Each number is 500 + 25 x the weight over its row's rms, rounded and kept within 0 to 999. Layers, rows and columns count from 0. Numbers have three digits each. The size before them is the row's rms in percent of the matrix's.

# layer 6 attention output, 192x192, rms 0.0619, rows 0-144, columns 96-191
085:495483478520510501507478469550483483460493500508527507511426509471495498527502493509485469538509544528534499469447476516512527486508490484497502551513456480510529457482557532507476542490510479514480510449499523470502536501544508502519540557497424486572465483523467491491498513513467492483
094:515502506489487475513502512482490488461507470504532461481522491495457494500521496523487478534505504531487499470479486511544473503522528520500539515446469480495435520448464492489523502509510464463469510527528496498471523555516539509521496498503492465471524494505475489498447516502491476468
097:483517510487498512492477540516468473511450504495490475480494481533550492498481541498505496494521481488514489520487551520568479480536520563490509518520478496493577520532498510494506532524434521484486505495521421519482462507527514498488463518514523449479515526503559520475523528550468485481
095:457545503517475463513530466476468509519510506465471510524530487488505512524495510442474493519509484477506521496517535449496493503489491509456476538496506493488499507478511493495491536502525483487513521522517463497499527506458449519538541506498511486529549499460413481514486516523492490468
105:440503465462474483500494503475497519494505503529470503483494475501518484547481510471458536465479513511504535527485520469471474508499498517507452512532523517447535554512535458503517521508520424493478496434489522491472471502517461493502492512479499491497518469442489460537475506502508475518
108:466502494499524483499519504507514507476505505496452506512493485480479472512504484462477514476519510538488481511481497556558485503503517482523566513535493494503499476539529513504464500527556518501479543464470455495528494468462501528491556506484531475498553467499511498485535460504464475489
098:490498493488531520528513459479526515465506481481509506521497512483486499488498496485515479539511499502580480493539549492539540471473498495527502552496489518472528517466506455497461472468513454500487541563481497425436478483527499515482506491460488483514494513481532503541525501544465494521
093:532527476516504502490499529516500520522473512499490473535496476507533511459507503505529486531511499522485521455466489442575478505505536469459480478498495449470448502491531456512490460514498439523508504515478533465507535476486473504507477472470470505484477502470507514470462497515516490440
096:458505494512508439504508493497448522539537529474509511511468448480451494432447552507537464532522472504526504529459489525513536526527527495540500502476508519502546495475500501530488465484498524503476520455458476502447508474496513516486488522545488481460475488505498535488495525476515487487
096:450523450543490519492495472506468511475470483491483468526525548480458518522519530506525517456499478475492472511509476530531544534515484466522515487490491497512547526528449501502474502547486535483527528524540541455525518515501484515546514484504543497448485532475444545508500523529505483471
111:503538480501494509477534525481479519524480494478500512534464467493540499502526487537533508530529558538500578529523491483488487524475477477490461502458497522469475451512456471458491478460508511478513532490488533487511492497477514485540501494518514500466511524519493501497529520495477454530
101:480514497512483490520500502502513447523500535484514498545501501513517512475525512475482498511505521512510576482487440515546432525484472503538494507502531479491478485519493501528552554501496464514525528474470511528431489488512474484541515517504465489488460483539463491474507455454498531539
105:504507519503479490488505501484489495558467506478526457498499500536443492453481479482445534489499516551471473497480524513511435471490500539498470533509488479523495461543524496475522476467493521509488537475467531497480481516496537528491510477502517494491507460487521487510475491496537503533
104:471496474510519476479508491531464512535475512515468500485495475495554476492448509502458544550496482497469501502511502531490531471520543521499504478527504514530476539502510509491509469523509538510597471493460501517529535459483458480532534535503514456506503420510489551520472499536509489489
088:481489502479477503473499566482529490529516509509498460521531549517482537493496491563527542527511476520532502440490510478473484524485568452513458536522457507480499498537509505457518495519505516507504481564537523520487483515505534502530497459495473498482538530507461482498521474527518497536
094:494481518513531474500524491488504468469491490539531478506516508505480494467474481453495511504485495550446508531507521501529501487474485493523499489527433527485462529515489510567471527509445533503521479489480536528517509510528493512517467514508482535493526475476519506492527421502502468486
104:497520527520475466503546482486491481503489498558550482494529461495460470466526495571495489468548473479481497499476495484524506520526470523535478486554522480487444533539485497495516484513486497485506489486537542484511527522499509510547467496463528466528513501502468514478454528482521504542
101:528528491469476454480489512512501470493518511499525453514484511481445533491476488490544489462516492528477507505509536493520465574506499485480521464494490556486514527509556514479532482502496477512465500504506538543509475492516510461543470468441459497520539473470512494548477498498542454507
101:470487516464508503520514498524524525475492476514572491530488505511492504485501514522546521487468508474481473531495509496451517487551499515481463510543521487513531522519500503506484512450483522530498476497485514510471508522513497462515497492425523499526481503513463512471521517471552482505
094:459502507505499478485480528531542488502514489538512524515482495483508521482525475515465483503522492470536519526475497477474542465477537551473558508468518494466490459510493533495512515472518472572503494470531473495533501495502545499507512545554503533509463454488460527528481490538534520490
106:544532473511514510494519516502547481462546485464483501488541468518457525527469475531540519526501508532488440504531501490496481500489471564478516497527543571518461554504515531476539546500509495519514522525487525421494523546499496556491495466481479535504479501510535500522511519484509496510
100:495519510537549507490521502487488511496510488545530487503467460527481481473474490505492540506531480485504460475456479526483499490541489491496470540500494479508524516457518477476568491524499552462511535519538493524531496458468501503492469435471498444485470482553517556481466509495524474526
102:491501533525480508504523492501504524541476500527504476506516480496520493546505536502510492503477478558476476482477500537481495546489526498469493552524512455501522531497495474494500441509486483507510454523447551487508478525476512495509486474498512478497549458525512483514427511481502491502
092:494464540483538533507484488529484496545491514517501489493475494462560501548499500479548509452509513480498501466532502517454529468489476454485494499489487544507508499496480500503520462502483506529524497509491530555490525462536476481484471470532511414458469472552475507469504515513480528506
106:516526507486484516483505480556543539545479502494448454484514496476491497508475513507544502502499511505477522527479484469517502454515507504450481475474474497496486507500506577443527512505501512496521473528509503508520560488501472492457535479463487521518446515500544477497478521499495502445
083:511462539507490499508514530479507536485456492499458515503502469433506529521518498483499506483505525505496466514511462497512522496515507472507517529493489499483476466471559529482494531485479517458452504484521484501479497469512537540452537534497469527468543520537458526526493463504565491538
099:484521523551450488521496515501450509531511448469541484525503549501484532538532471502491498479526489477527468482488450471525505483482486522516510450529511440504481485481553487485498505521504489507450474530515506524441503465506468465484493527554507494472556507477487519475487451527499527526
098:494515491526472514508495496480519476534535520516461527465511474498483491521467476492499539496450539563537517526560507475530470487489518508493532499511503507459498502501550525487510469539478487493479498471536522405568499465539493489503522510529494532500501483525507476475529543492451504492
103:511523488528506454517454530490483481491547494485477536452503485570488469499490489451487515504474529529503494536527520494450540519524510441524515450495467456494505481486508510494499502523501509495546546495493521481486476488504494525504516508467505541478471528498519445525519532467538503497
107:500518513516509487479490544527506476534512502500553493491510493530517517469487465514477497551488477489497510514483528504476517507478492503478482424512483483498501524491498503509471546526473530504537523504494533417516452549465503482491481495543468481481488482494541530447459507532480491479
098:486501496509487502527516507501493497529493488533551485492513494468484508497549465490507476518492505485504499496428422492514527489480487487500540452476473488499518501518461499533475490475507522516509521565486458498484511465468545493540502488485523509544496529506471497469467521478497503532
118:488517502482522456470492518519497488524487501462483490544540463476495564530489505495533472468495464522496524471494506492512552501519542540492433472498492506509489545487517511490515511528492505497500452472494520551562477491455504496471507538499506513508510494464547519497526517533519546527
104:484482501516496467469502491507503500522507520531462508490502527536486486493517515508484512485496502531517506503529507504511499499494557467506460453535491541482448466475492509529433443497526486459580545488516496519507498506489519503482528425492466506496460547492527504477521468483495504467
099:462470522508484418538518534483480497493520510531510497516500506481521505466478499518499483485515503491523459508478528465511512506493469526480471533497512493527474541499485444466505454470531538498506496502532527499482489464496530506559507509510521520494545529529514484467481496506469559458
094:525492475482503473494522497459492504542490476469477458474518460513507517465499523530539471495545486495536483480523456485511552533545474474515474508486521497460510476560465519480498485447552490441501475487487501483486517510496527490473530479499492535502457469476481499469517484501492550480
099:515514544483484544503519515512453496491468506461511526517504545482493534522504507498508524508491530525554491489500519526509516491460469487431520550518518546527467484507530527496455530492490473490535529558534499516507532496478541531466499505497495504491470478490495456530530526499503459474
099:494501531512491503485477498458506522539514510497510511508462476565554519519530477495523518451484469479492518460518510530488487506501490487510491484499531459440525485470510478494438526468479503583526520488515485484487488492526501511440466510463487509537478458500459552521534516523479513523
101:511510521498538530504521484506481456527496548498493484499505468455522488488499515517490518539479529514476513523545547557498503463482507472469497527480467540494560474518559483524501476503513474534491490521503483543503526516483499464486531444450493500486496494500449495507496460503509527484
101:481444505449458521514525504534499519469471527499513484520509500497538485499513511531513515493531448484550476535485493543528484503490557512519513474506515484528529521506510478455500485490529529501483504524542495539491541540527504456496458460501447504505483500481533490510504540484526490455
103:512466479480482457517493479529497470467505473528505499465532539493493521508513511472495499518478584487529515482513554528506543535518467538517515507462446479509459504480497518470525504491482465504490501545489520551455535515479489501510454539476492497520475535513500486498527451475525503463
098:504457519475496504492517514520517491505490481505492491486473478471502498449520468485500492492509489435497508456536521497472499549494510508537482523511489492455463479541469486522494467498484506511526433519509482469536529476484486473479425508519501516498514499535532533547480457448514518447
094:543521479466491504499516480473506513509469472518511485482507494484539465519504520501516494500467535503452488461497470468527541450475549494503473456486533544497472474513531501472506491472535468475491460478495518465534529420511556477497521500496517491454481458484515499508514521519488458427
107:514507496504501522530546455472454500537485478499502476448472500512512498547514492482518469517487523485502516509535512492500507502519515506520539457519531514511461529470520473549489456531480505492466473506466517505530462524503462515461505454512481432530531504503518503481534510533466489512
096:460506480504526478468492526511490514466506500541486509488480517513480484474458501496506481516518461507498511550491529494499542500504484484480493469501519481516445515481501483473514486477554479454486545499500474525522476570500548490493503448548505507482480529484474503501484513476461520530
095:485524514464503494480515486443497509520500474466478479499478519497525510502539495492537486498505468520462532537478481502511463555543459471500466554520528477483501472495494448489496535531485576543446484506525518463475559550485460520485485481542524562501509530515520554500506501529494505493
109:488490452502463521509477525489469501478491481528478526488523480486471530543547496522494477528486493521510510478533482487540514462454475498497512508498470492516463457501481481451489501493536510475479497472517477518518523503519510464457495527514498500515563584435493541473538501454495507493
098:496504479484447468468504499525560523452467502500496502503492504487474534496515493500517505502499517506481492517451502476507413507545438545538514487489520481524493490516486546458517495494532513538477475451530463474486473482498493521485530526527545481482552526524517477517481457503514494557
099:450500472516491497518492537547526508503469450446476482508506487515461521467510527537491530483524497492466483465467460467514480489499488499544502513489547508483429480523535534519521534514478514494480475505503440552490495501482528477487499474460461509508482448453459512518497555507490492537
107:505509471481472563495467494520488465541506484472424518467468521503484517508502508462516507513502502520533474542488506485490454497483471513540512528534499467518475515509511529538508477522489499524468481497495551526474516469504520479480494491488472562496460496508453575494508456498527539493
100:497506494468512481527504483522490492483497466490481530492505490484499513501478510493524499481511501473469485516466513532501542505474455497472482446527495546489438540480493478530507474489498459454517520472548502463419495459529484549489480466486495584485521535481473534520474509488505460490
098:485534475491467498519485531496498491519503514537470482496498447520489515528535528464502485470463532488480477478486531474485503543505517475490505509473472497490513464439487515480483520531500497492478476488500482454499498494520527477536486485429495553494516516489556531492529514534535549506
094:497478470442486546505492459531436511504535481499486493463485481494490447504528524497499492480493473483482480495486524474446489522514512504503521509513473502508505444491517504484464420493564481493542481500516497464511525553517540483487495494544544508456538514491466470507457511505500509499
097:451535482507489522519497489516510514459482460498489490489476519489514472490497494512490510482501489498457506561447478469483480523493489495515558476483488528462500569478487549480484459501516495470549442499513544469534504512454517538477487520505494509495500520509492497498507490512503469495
103:522530500476491477489508485500491511499523482492517490512446464531469482487498434508499473518495542535529504519460429478471488547472552497484500552532513459499462546481505496448472491510530518542493465500513528558508463477496513493479549468484486492535494543491490468481523497523514493457
115:528460437507486488461478494515542488495509474479491458454498483528498488479532489538494485493535446520491471542509469469508499449595557503519487538502537500526459531529493479500524487535485508496477524529521511496520476489518475502508490484491498461476493497498480483479510500479529476510
110:502466480462501500502489481475475515542527497538484509521477502527474554493517506511518510491491479499473562494481480482491486535504474495467482529519498466504520461464491490455487475503516553510532544514470480491509515534447506504516588471482493488496493522510501504508553465487515553526
108:482507505448527502544459483486469475506495502477513528517461513521497492518505463492507519510483526504522453514550515539482508509508530463492502493525558486483492475552505447526489479476546541520522491524558503463513508539538467503549479512559472497508508495515462524455519468469477459496
100:508501494538533484478468481497474514490531520485453508503502506496476497500492493481528497492493444483479507525512503473530461504525520493522522448495558464504470488499490495564495504524571498488483528510500481459496474479516478509484503506517500503543518523476454518510485483481510520536
102:555498476475497482480502516494484517487517478511508531500504505477495470482499478506489516500508499568485530517486472458501440529484470510474476480548492513482478554544506509530505466512498448501529498475526537494509483536552505531525511484512486498522465475504486539489476491472507483518
088:507499510469509524490525548464513454529476499507538562454512507491478506440502497498532531460472516512509488454507561525501490513423471528462475500507491489523509541516519536485488467504505477529476480468478503529550518496524497482486490506514458499441466535522521481471485496498470464537
106:487535540478525499509472485513491510488448524484497511487535505494537512519505501522526501492513481488510493479579463508508482472475451523486472524536534504471528498530518505497524511475476520522495545513521558529541468524462549432498448472516523490517475511501476493540486495519477556493
099:481491489483528492530511496480505496491514508506494520517520513511489496477512477517459507515485491546431480545475511508508507482446513484543491552518499502483468522532475480473486553488497496529472437504473452496489497519521477478491493491501466506481494503472505532499514481509477504522
104:534502535446518533510510477524508471559489500481451466488494488510550516509508530466477496532536501504516480525491509466496474530501559507539470528540535532473507510461496512480485523477512484487521536482505507442480470517509452504510543496537438525486511564520456509511492498533460513509
104:453532461500505470514510511476490511504494475497465471475520489503491479494526510483549474521498484480492447462505521500477496532539486466506453518507449498496515512511531481518463491534445538494513509483500469525510518466557535498498499520505505459527510525442538458482450476502508454504
112:482549508521467460502482533492464508505513528496473446497477489493491486505511468489461503523484468506514498572523473509486489537459497477542468455460516480496514517477517521484458528488519494521515512510501526495458505454485517542439487503502523482496503501511480514540550509506487558507
091:516518477524500508503479493518493501531489487497459504448500507490526488484532515517494506512512490544479483490489463452540489510492438542498533493558502508502519532466469524472484465518540503503474536515478476501529529467482511496469452465531514448513490472516511467501461496478541442512
104:498530505546498436490522512512490525500519505498515480481486460530530493463503510525510505464504500532494514491567472526485468514481499493522507501542505486479508468549542527523452483487522492496517530544475531513538568491509533523497534493494541497456486471491531498515470530517464481542
101:523505507503538456530476495525492516491475497526534484535459487516509511516475472525486512543507536491526475493460496477518501488500545465504528528466503471493511519513499502506452529513533499497532475473569512468506457479507460496485495519503474485483520476535471533525508520495486508493
103:490514469486540505502457481501483535502457534500460502540463481530488495482475523506486504476514511484549503529498522493488438531546498501489537499445553502518527495509517461445524520480486566526537513493506532514486451528487518488452484487467473493509520509453450546469545490478498540518
093:493501512474454502569495489500494498477487498485569480502481469513495500500492448498483499439520528483460509478519503472537522517505522504473466496526497497484555514516475504444494458459569538548494498492523476506458503514463481518487549512479496497514499540516531512557425489485479482493
088:516471515468497492549480513510500456500513514455504484498471479506520487537497502501478466503543565506485492500530537485489459512465449520515459468464463515499508487484518493520537540489503548462500494519495483532502526519513477472497490503463519519470553499510519476483450540527426486507
101:515468515542516492527490503534484465474511482479499513492475488459514519509484522488493485476513485477539568470495516496446480487466499452483504512459527525552524547561474453485492486511531533505526509486508505490488486513522485530494532569507530492455482481511477462504473520501481502477
096:498536453544534512499473544465503536514493504504459457508512524528496517504500451547488451507473501536521533448528528507494438525501549487492499498456481501461480486490498509471472549463554511470497464482525457530512449542519490487486544505490522530494491509481493519498507470505528537518
108:498478507500515513511511513481501507507474492509489551451448472546490489513503469509507520482495490487497522451505538512505483470537471507517510533485524507481512464556458521474527458497515505513521524524500508527464495503489491484484513548564462534484494556502517534506482477444491432508
102:518533475498483526550504498497451500490510496521525511470478505474484484516536471485522467527511493507458560546485465497450503537501510491515469523483503431475478490500449520547466473502519496477437489500452506504495547512497483475506460509531495519502519518527499521525510527465471510497
093:497494513498467502468502460541482482521528515483506534536502542558468500499513506499508492510508510501490488506512493492476486514505504516492468492522485436526488465515484517535552460480501455502493450461494470518511505472535488506503544493504520507487485485512512439486430489497471522467
096:538453517558524480485469506509530492491521533495497502489475478501503476488503516492548511513545527486484481511486531539522499469538528539495513559493448532490496479561581477464518517488474472478489485567519456469463543525530521512456496501496507465496505509513494525516484499502469533493
099:492527521486480533503494528492511499507489510466478474482460460520498454518517498473508490504461444556532447512518485516447531459449510497519504525494478541516510529474488465469453494500503483483493524497531492488502512547472509495490492497459493483487492479522486517516482477490486464511
093:508474505496501465483460540508504561510483525449492470523463548466522441477481471450468466444495494502510527491531510527550487502459459463518510487473506521489456487441493471486489510540506508471497520519530479511516449525514495478497453511470494483517456519511502509483514515511474472465
100:480459499500501499507553521525463467541492515492482477462516490516526495486533474491513515502529488482538502510526507470466537508425527554515526466526457495489513551523454496454503522482526522513469557505519539507472497528492487498503476486523533475527494501476496498480490465442531450534
107:480525482496519514499487482531480536471522526493488535534521518478478523479513504497464507514458528505507540491513470488484471530570498532506513477448520503499450529567406479494476499489492468532528532529498491517512466476529467501529497485513473548506482499510462438531489497554522513497
098:511530508505524546485476487489526453527478552493508504486505493521485497525506463482511494541489479539518470495505522485509493498506513487467517521439524481485510505487442525492476461487489496442510468532462488531501500503518487493553479515459503528486526474503484489481511512570487510518
108:519524486473529460465511470491526448543459498490518499518478512535461547508533516479536536525503543448513494534523465515492485495486493477461475529468502491493485525522453545494552471492518532499465494534502480511535461458488494511517509479498497531488478431542497515484471543495485498502
100:470477527500499524476505474505501522477511490512527502503505497516474522501470578466489473513497449477511492470451484479518483492537506418485511493495452524499505514507483500481518473473495490501478472448438488438483481487533451533494507512496518468492506516501526469535464500581507501494
085:524498498493509506487452517487467510513484496530509485494529452511494484465492487496526501454488447492490506527505514510509472477559531498509521491522513519560454495454523467533515498498497461457499490502489480540561519497519513518513515483481498519482451474514481527513485478552515508502
103:495525530504469470480523469530495501475512501471509513532491505536510527470478530545532501483489490441477531527495486509512527494486511482492491572553493543488506535469427524443474532520469508541444516498484502502503524494501516516505492484504530509455526462501522533486537537494470519481
096:498487454494471502526501513532482496474482487510508502515492502515566459490516484465529519518527505474507498436489504491493529517483491492476495527537458474514520488469501502489480472494514503455491561471509476480448516518499471510496579499535514486462503526443547528515480483508532482509
101:487516477509531454452461489504508505489500508525480521499526509476524521477542504514480544514483493466527482513516511509489512506454509492480543506484511519556484514498488524489524495520491466507445500544524549443503502481549498509532469485516582502502450460489512490496499527522514489448
103:454494511453501463504449499536506488506545507529508532526467495497502530493525487498500541496520494465471515459450513495488555521485505472489526485525467530476458511497490434488474525543480522556520487478560520531512448517468490444526457480514517531507539493485519468496519478504497489490
095:499587486485528522498473516489499465479501493507468467496536424487479502479470493512485543481532520447534477487520495480494478483506536520434463517519499493525517534566518539537469498460482492474502497455518532435501541496518516486508471501471489520458536521513486503497508520492448492530
098:467456513474478474494487530501482494438511534483483488483491466494540506471523503476487502492501463493515518509483538487477526504514475513521502544478536494506514529530538469517497516472447515466519539495495505460504471489522546437491475496492520526521492464534505477534523450495463474459
092:475520501459496524525508493484495498521460538490512501475496517495445510525521504448515493514485544447476495490508574480516531474483480487482498520517494469499475510522497533468498421469527518494481473492507495505534487552490487469492446495555455488507459543495463495514475496532474523505
115:522503477522485532507506532477484478542506542501523495463504512516474495545505446477478489518505525550485510466524536524480531517559506522501501492543480474512547470523553485531475502496506475544523511508526516448523529507494496511478476470545473525536507502506523481535481482501471505474
099:486510516490490500504518533481513489502499476480531518495500528515516529487503528462511485487512485498493501513519543546528451502522480520537465543484535501504492520529517468462524478480509514507499439542510464480504450464483483450451514471528523482460496465471548473555546526485483476479
094:490545481484502519501510485516469498528467525491450501460475448516503491507523519513521478511496498477464522537482488510522496499482525521540512443523494498541517469472492546512502504499466503460520537459509464505549495441489563464495481494547489445486558494505493447524506516512486473475
100:489498470492494460507465473502500504496539517495446522520512503503490512528499499518503487495467444521510499490462530502513463474477555489510458457474473463526499501478512506481526473506520521579464536488522496513493490486548503536534517461536449515440507503511451498477482456485531531506
099:532521532507491468503467471507523484455505491464502488485500515495554478541507483475464495480523488498509521506491526528540485486480511476472525479515466467475498522500515514529497550517527510472554494529537512478457462533471433518481527474455516499482521475541484522553452545543524558521
091:500504515479527469551531491468485468477518494501528525495535513477487511489503498515527520541521543486481553446544446496485481515507541507491475486507472506495511499521505491473506470481440520526556486423440497466488500468495446527500477490444486541508499473466468492474502485518519488532
107:506501519445533506496496491504527484508490504534525490514505532503509520495530480542494475485491478506481493508533542511452573508482507477518495497468521520423530479546519557510507512487470494509467491527468497535457483512543541547440514520493541492506509482513496503497526472481537502506
101:513504501507523518483460455473526467537458498495490466509504552481484508557520482450553495468503492581546493482466487548510458504541505512540494458531518516508471509530453525535523482506526497473483490468514519478491487536495514474482485469525512498482475508462528477505484521473501510504
098:534523468495460486479515528495468517478477509559512515553490515554499471498469487517494506505477490517538498526497530459488556527466472516492496495484543509517523490440490499501517462518492436547494493495516500547505509505527540531497473505507492516504518506507488534518435540504461502478
098:490515484526464540523531524509461478526496450514539527452517492502504474498500538535531474510499482527500529480459502506510515506491500532433470436499501505473526453496488483489487499483498486506493510525482491507515570543503524507504474527419507490495540473502471574487479541515512521541
103:495531548509511502484506423496507472490517442551518498527524485492480492510532527461517524501508483483498530515496509492523489526503507487503500475508505479540473516533517509522456500510507479451467528515474444522470535458453460525460517525482480564522489495500527469488531490521535495461
104:502470527476497516521542477480488482501458541474467471516513514467513472494514515496507564536484534503502516492467489515484511505488493533476485525471497451525519495540461526456511490476514495484498503528489507521506476491488528518463490481457486470524497452529488538424516493468522519495
103:493517518485509503502458510487454501497485494530533482490475496477492510494466540525464477462489480511533469485497516480489495537504522487534487451558476495489589511451520566473516486449490513518481528465498509448480487474571513480518515558505451454545501471471487517452501515511484507520
091:521519507483539492535532553501510485467492493498525505479511463488492546474537495441483485482460526485470494457536511490447534524516473487488560527484536515486540573468480462469536524492534469436493512500491493506486534473498526503517496479487527474491477498503539524516551538503464525464
104:475434502486491465495480478507558510519447509538514479476512492461498478517492495501506517465504526498470507492478512478510516539551512508534499503571531432546498483500484501513490532526500523487488484499523452476497512529493454522478489488508523544497470552478512524502461487522525462454
092:509545473511515492492477493500498495549487472490501487523526454507526510490508487557477509463504470460496512541523490498512519557472538499511514548526481495518503560548485510458522485471482537519473437519515533529501468482462547513443485486489482526477509530504514511517455528517495518517
098:478545476466522483501515488486525469544476568461525492498497489482526508500482504465532507505535477475499498512524511478489501455529511523478477484552526490477512532518484476510515520461460538467535487453453529505496480474516530497514521467528508506538525491490535485510538477523501539565
090:506466511504481517529510411522467490477497488518511508486529542487495490527498507482486535530501546505527471494559510496521526458468497494513533563510483489470483455482462469514537465517477495467530481494508490501533470526502510479463520499493513510507518481474487492474497541490516508521
102:466503514526477554527494467484514489483477492517471515521491443491500526507477544529520491482480520436508484480467506476521462469495485529465486516522518507455544497494486520462495532465469510447480522547465526489490499513504535485489539476490478491538522520477504462468542511444528494540
097:495470462565479523450494482502509493462465483454480521530471487502504467507462506488508455542538513500524475538506500486507536500522518484485512529497534476535508489491538470500467538487493532498519515522493494490498474520546486584538522518458510533514488509490522507517462459517536504510
107:490515497468475474489504483489502500504494509492495548493541463471512507526476508525551505506521553509489491521504511505500486481560499495497537501466528494481471484574533529483493530503504469544472425486541529482519531472496473503541548522498519488471530496546519544539506525461483500534
097:510487494455520511486513511496484511479530501528512503494483480546495477480534511452500503506514504484492436493508475477475468504503458449506520467461461484485511474487524482579496535470464515463555525496485492486510433485492504515490498499473491490450542531481513518479471508455479505494
100:520468513527482540488470536529529468475467504530522505484567486505498488521474457503487503510515478504478512486486504480448456494504535531479505478457475456503506539475500521497525526533539483483501513481489513478519531512502488547450513505532526438479548494480493508496476485498500463475
105:554461526464457500516532486489478485531496488528547507506514507474544512485495523509510530525516567492570528506544459502527513521527510495521487528502496458513538550561509545492475504503526556506497470528484469466505482534518504477478500508497488497472512453491493513521508488436532507459
092:477500530499482474479483457503498488518514487482486476510487479527505518465493493489544475480535529502515486503503456458498464481497504493512490477492502477486517514465486519444452507554491530470490510527526470494487524560506495486490455520483498518483511522475439535534539548515540549539
100:503483491478500535511552531493503534504495471437478476470464486479534520546503533508542505500511448541521512500532462518503529446494439513514503483505543533505545461490488477452489512516445528527471492497508520480468498509467466522484534474464470499517509444458490510534517530563507499492
099:482480490504522460507461487513539459468478502493504474502502491482505465534464477493553540492473498552517509492494530584515486472522485516526458460453505473490516552498484473467497528535486454437497542536507486469475519458527481453492551523500488524512477560528562530486487491498500527492
098:476509498495457526511488515512509512466528487525550482484481526463467511506516525503498495529478492511518496474486515496433518567515488552514496537531482476561496529466525491535485493524473483540557505480481456530476547474517501479480481540485489482485517522511490470499520515482552508552
096:496506487480477536531518510535447486515509531493513566496500485493513476511468476504506530487525493523497474473547530532538462486514484466516487488456451491460518503499555502510490496490459498473478435491514481458492484535482497522516525472524460528458475503496521513487490465513517495458
102:521477478506513476470513507490520492515501480502519488495516509532461493527516488495511503498504477492467494488483475504525525499544505544496491518493517555482483479484499521457525517481442446494482538494526518492504476502473518505506534471528503467461466507505525477480535559480527409535
099:520507457499511488474517471504483499523504466504481530538488481472491531492490497534506526508495472504498528463503488502464491538462575552503548519489498518534503488533462569516497489527476489490495517502474485480530498445511543532541483476492447528487451498516504533485512528533484482510
104:477496489494474493495505518510484504523524483537520486499471540514488519531489495561558470484544484497500450486447436488452493502488481491517508517450503483536532496446506539477513464435530543535506500539487491539517496590521468514514469498513526503509484454498486509507534472529490478517
097:549495475519521477487468511490499472501457479491527505504504459483500497487494494465480443494469505481540495520482477540448546529484475522496472521488528525525555524522494503502487528540530503494485558475541499470456481506446519459493546510494514524496529483455499514526502510453506565509
097:494517476497546477503547518476475557529497507513475519485508458532492463476486482546502534487519504492590484486526513499530494485477539516487493506474541454492486510543508504520446542516477565488554498513513475516508499495516512489450511520509537495472531573539489532536442516480513490491
112:512515491499484506484494522475489490510476502530504513493499450482504522468480452483450524525493489491447475539468501508471519480486428485513484522490513486517484487526495483509504463527487521512496532473450506520502516473500504472499505508523501524479458515479491513541549504550515503507
091:471461503542472528516506530485487477529485526490480503511484492514502508491522494484472526526470521516444502516485520486516503514468536478515492477524452509499519494438533427460448493518473446502510461520483529521493525495474488495532530531482512526497500483549433469511504508451460443515
097:503512480508482526527438518549482495520483511527497470504540471542506504507495515490499503513514487593501502516498515498516509474491486529505509468475477505465497524526501529498539495472495495537496492482518512554512547570531514471483515504535487449487514476451511465552488538477534554493
110:480491488528513512474479509550506495477477530525486526497555482482490479521513520498505489505484511487496556534520494487478499503510494492525478506505503503517499483515500539517506529514533507533487537485502542555487518481459509488521559484462504503568451486560487500489524480526517512465
104:451553495510558508526522512508496520522496464532492472507480529581497504518528486453523543482476525470536511568448563481502506495518512489507492531524468487474472466519454488487468504508473498515482507515498555520475495475530465505498527466489448519488505503511480527510495494522528465554
106:489485535483524516496498510485503490467517518505506459460494480515529487507489487467508543468501496512480472478487542477511526509520502528534525488496530476559479492458501479494565510509529513540519567488460490485488506524468511449489528487483483486519481471502495481553492485502549548521
099:531529481505508500468513508497545481552507529520474499486488487506503513477561524482530517483498498534490501492543507463490476533507534508495464531462495522500483533500566525479499511520503489527525468441475474439485508499507490517534471530473500489540480476508469560494516521468541534452
102:513515519498479499518523495471484508537499520500494495497520524490517479486493456508509476508520544542571467530522537482562499470526462418516524460480515516525469454496535504542519481494529508499506486477539482471481520479479480456487488519506493490510506512513523481524480529487554548539
095:504496498495489484550455495502475455510485444487533464499483513500498454493525517488517480486497525553485520517482470495473488482525545529488478509472459485536483517443513506532484443489473471545518515560456483489490491547535497498563516486473514482455551486474476502489487526476533465505
102:499497470486503503505508480504492484506474446512503476538527496554510486450479453537504491479465543467495433517541481500503460490533503512515522522518552478492494480481480512505550495543484466503506516502513515488533559544547469475469510507508500528479492554480491527491497520518497478484
092:481444494492478526478465485517487467474464491520442504483524484523490488495496470472507512522468434469474524520465469507463506468505538486493461463492442481517500461471480486493509504440482504499512521521488536514547488466477489508483499528472491474479458490483534519539518478519505533551
096:516539498486532503486519488472513569492502497515496473479454510455524494536500458515472498455490477514488518466451513545469470498534534473485527513497527513536499519522443505494492483469482487467490543512535511504507495499532541468478506457522528516470488520505526486562511471502479536491
099:481494487551504489493524504474518491518532499526521486519516543519485503493503499517477502526485491495511508485449472481523493531489498548581550502551459495474520535483543518507532475518503472562522496565473505483466468495523533490487471479481458539508535500484524467546546509496491448520
101:504487522504483507461495435464469503472507469513513472484514496509515500547492519498569484496534514497499522556510495486510523469474492485513499492468477492494487449452466557468467522500429529544573531518487507484466494549475502489492513506522508458509495501538501474483477530513499502480
093:457462517493471492501512522507467502473504500523501470498507470511492517476505555504431515463481453511531557487453478534561515485487510515494480514523520480480469565526485495487495492507522480488458478537535495476424515553510480475462526508535469513499500458455485507494489482475479522459
099:484517498454516497497522455479512463551498503512468501485486515520518488470491450473489490506488473533488485483485419519483486470476518467516487453470509449494456478524463489492505510430486532508521494457489489479517476469480513489474494490517503519511480453477511483470520509475484470540
095:466452464521491499473534513492518502507490475492480441493512483522477511519502514491519491483529502499505504521484545548496496467434511508499519468545487457501500501480478554493481428498564503497476505458511461516482488516501476466521510482494490508544477482534532482509514489469506433520
098:526493506470474478513476484540484501499533499543493512529508495474522464484472479536525521518493518529494505559500522538533532525472499477524500504478514486507449512507511501456530461496463560526499516474487472517535471490504509503511508510481548487510510514542523464462474494450469579512
092:531472488485537524536524492490524470496447495510491532494472472506522454506466470485435481528513505523484509501493547532503462525462505517501484535502478523505504510462505462520538577440481496505481559506572506514533473535480485495459505523502443506464517535477525479527481507500494495555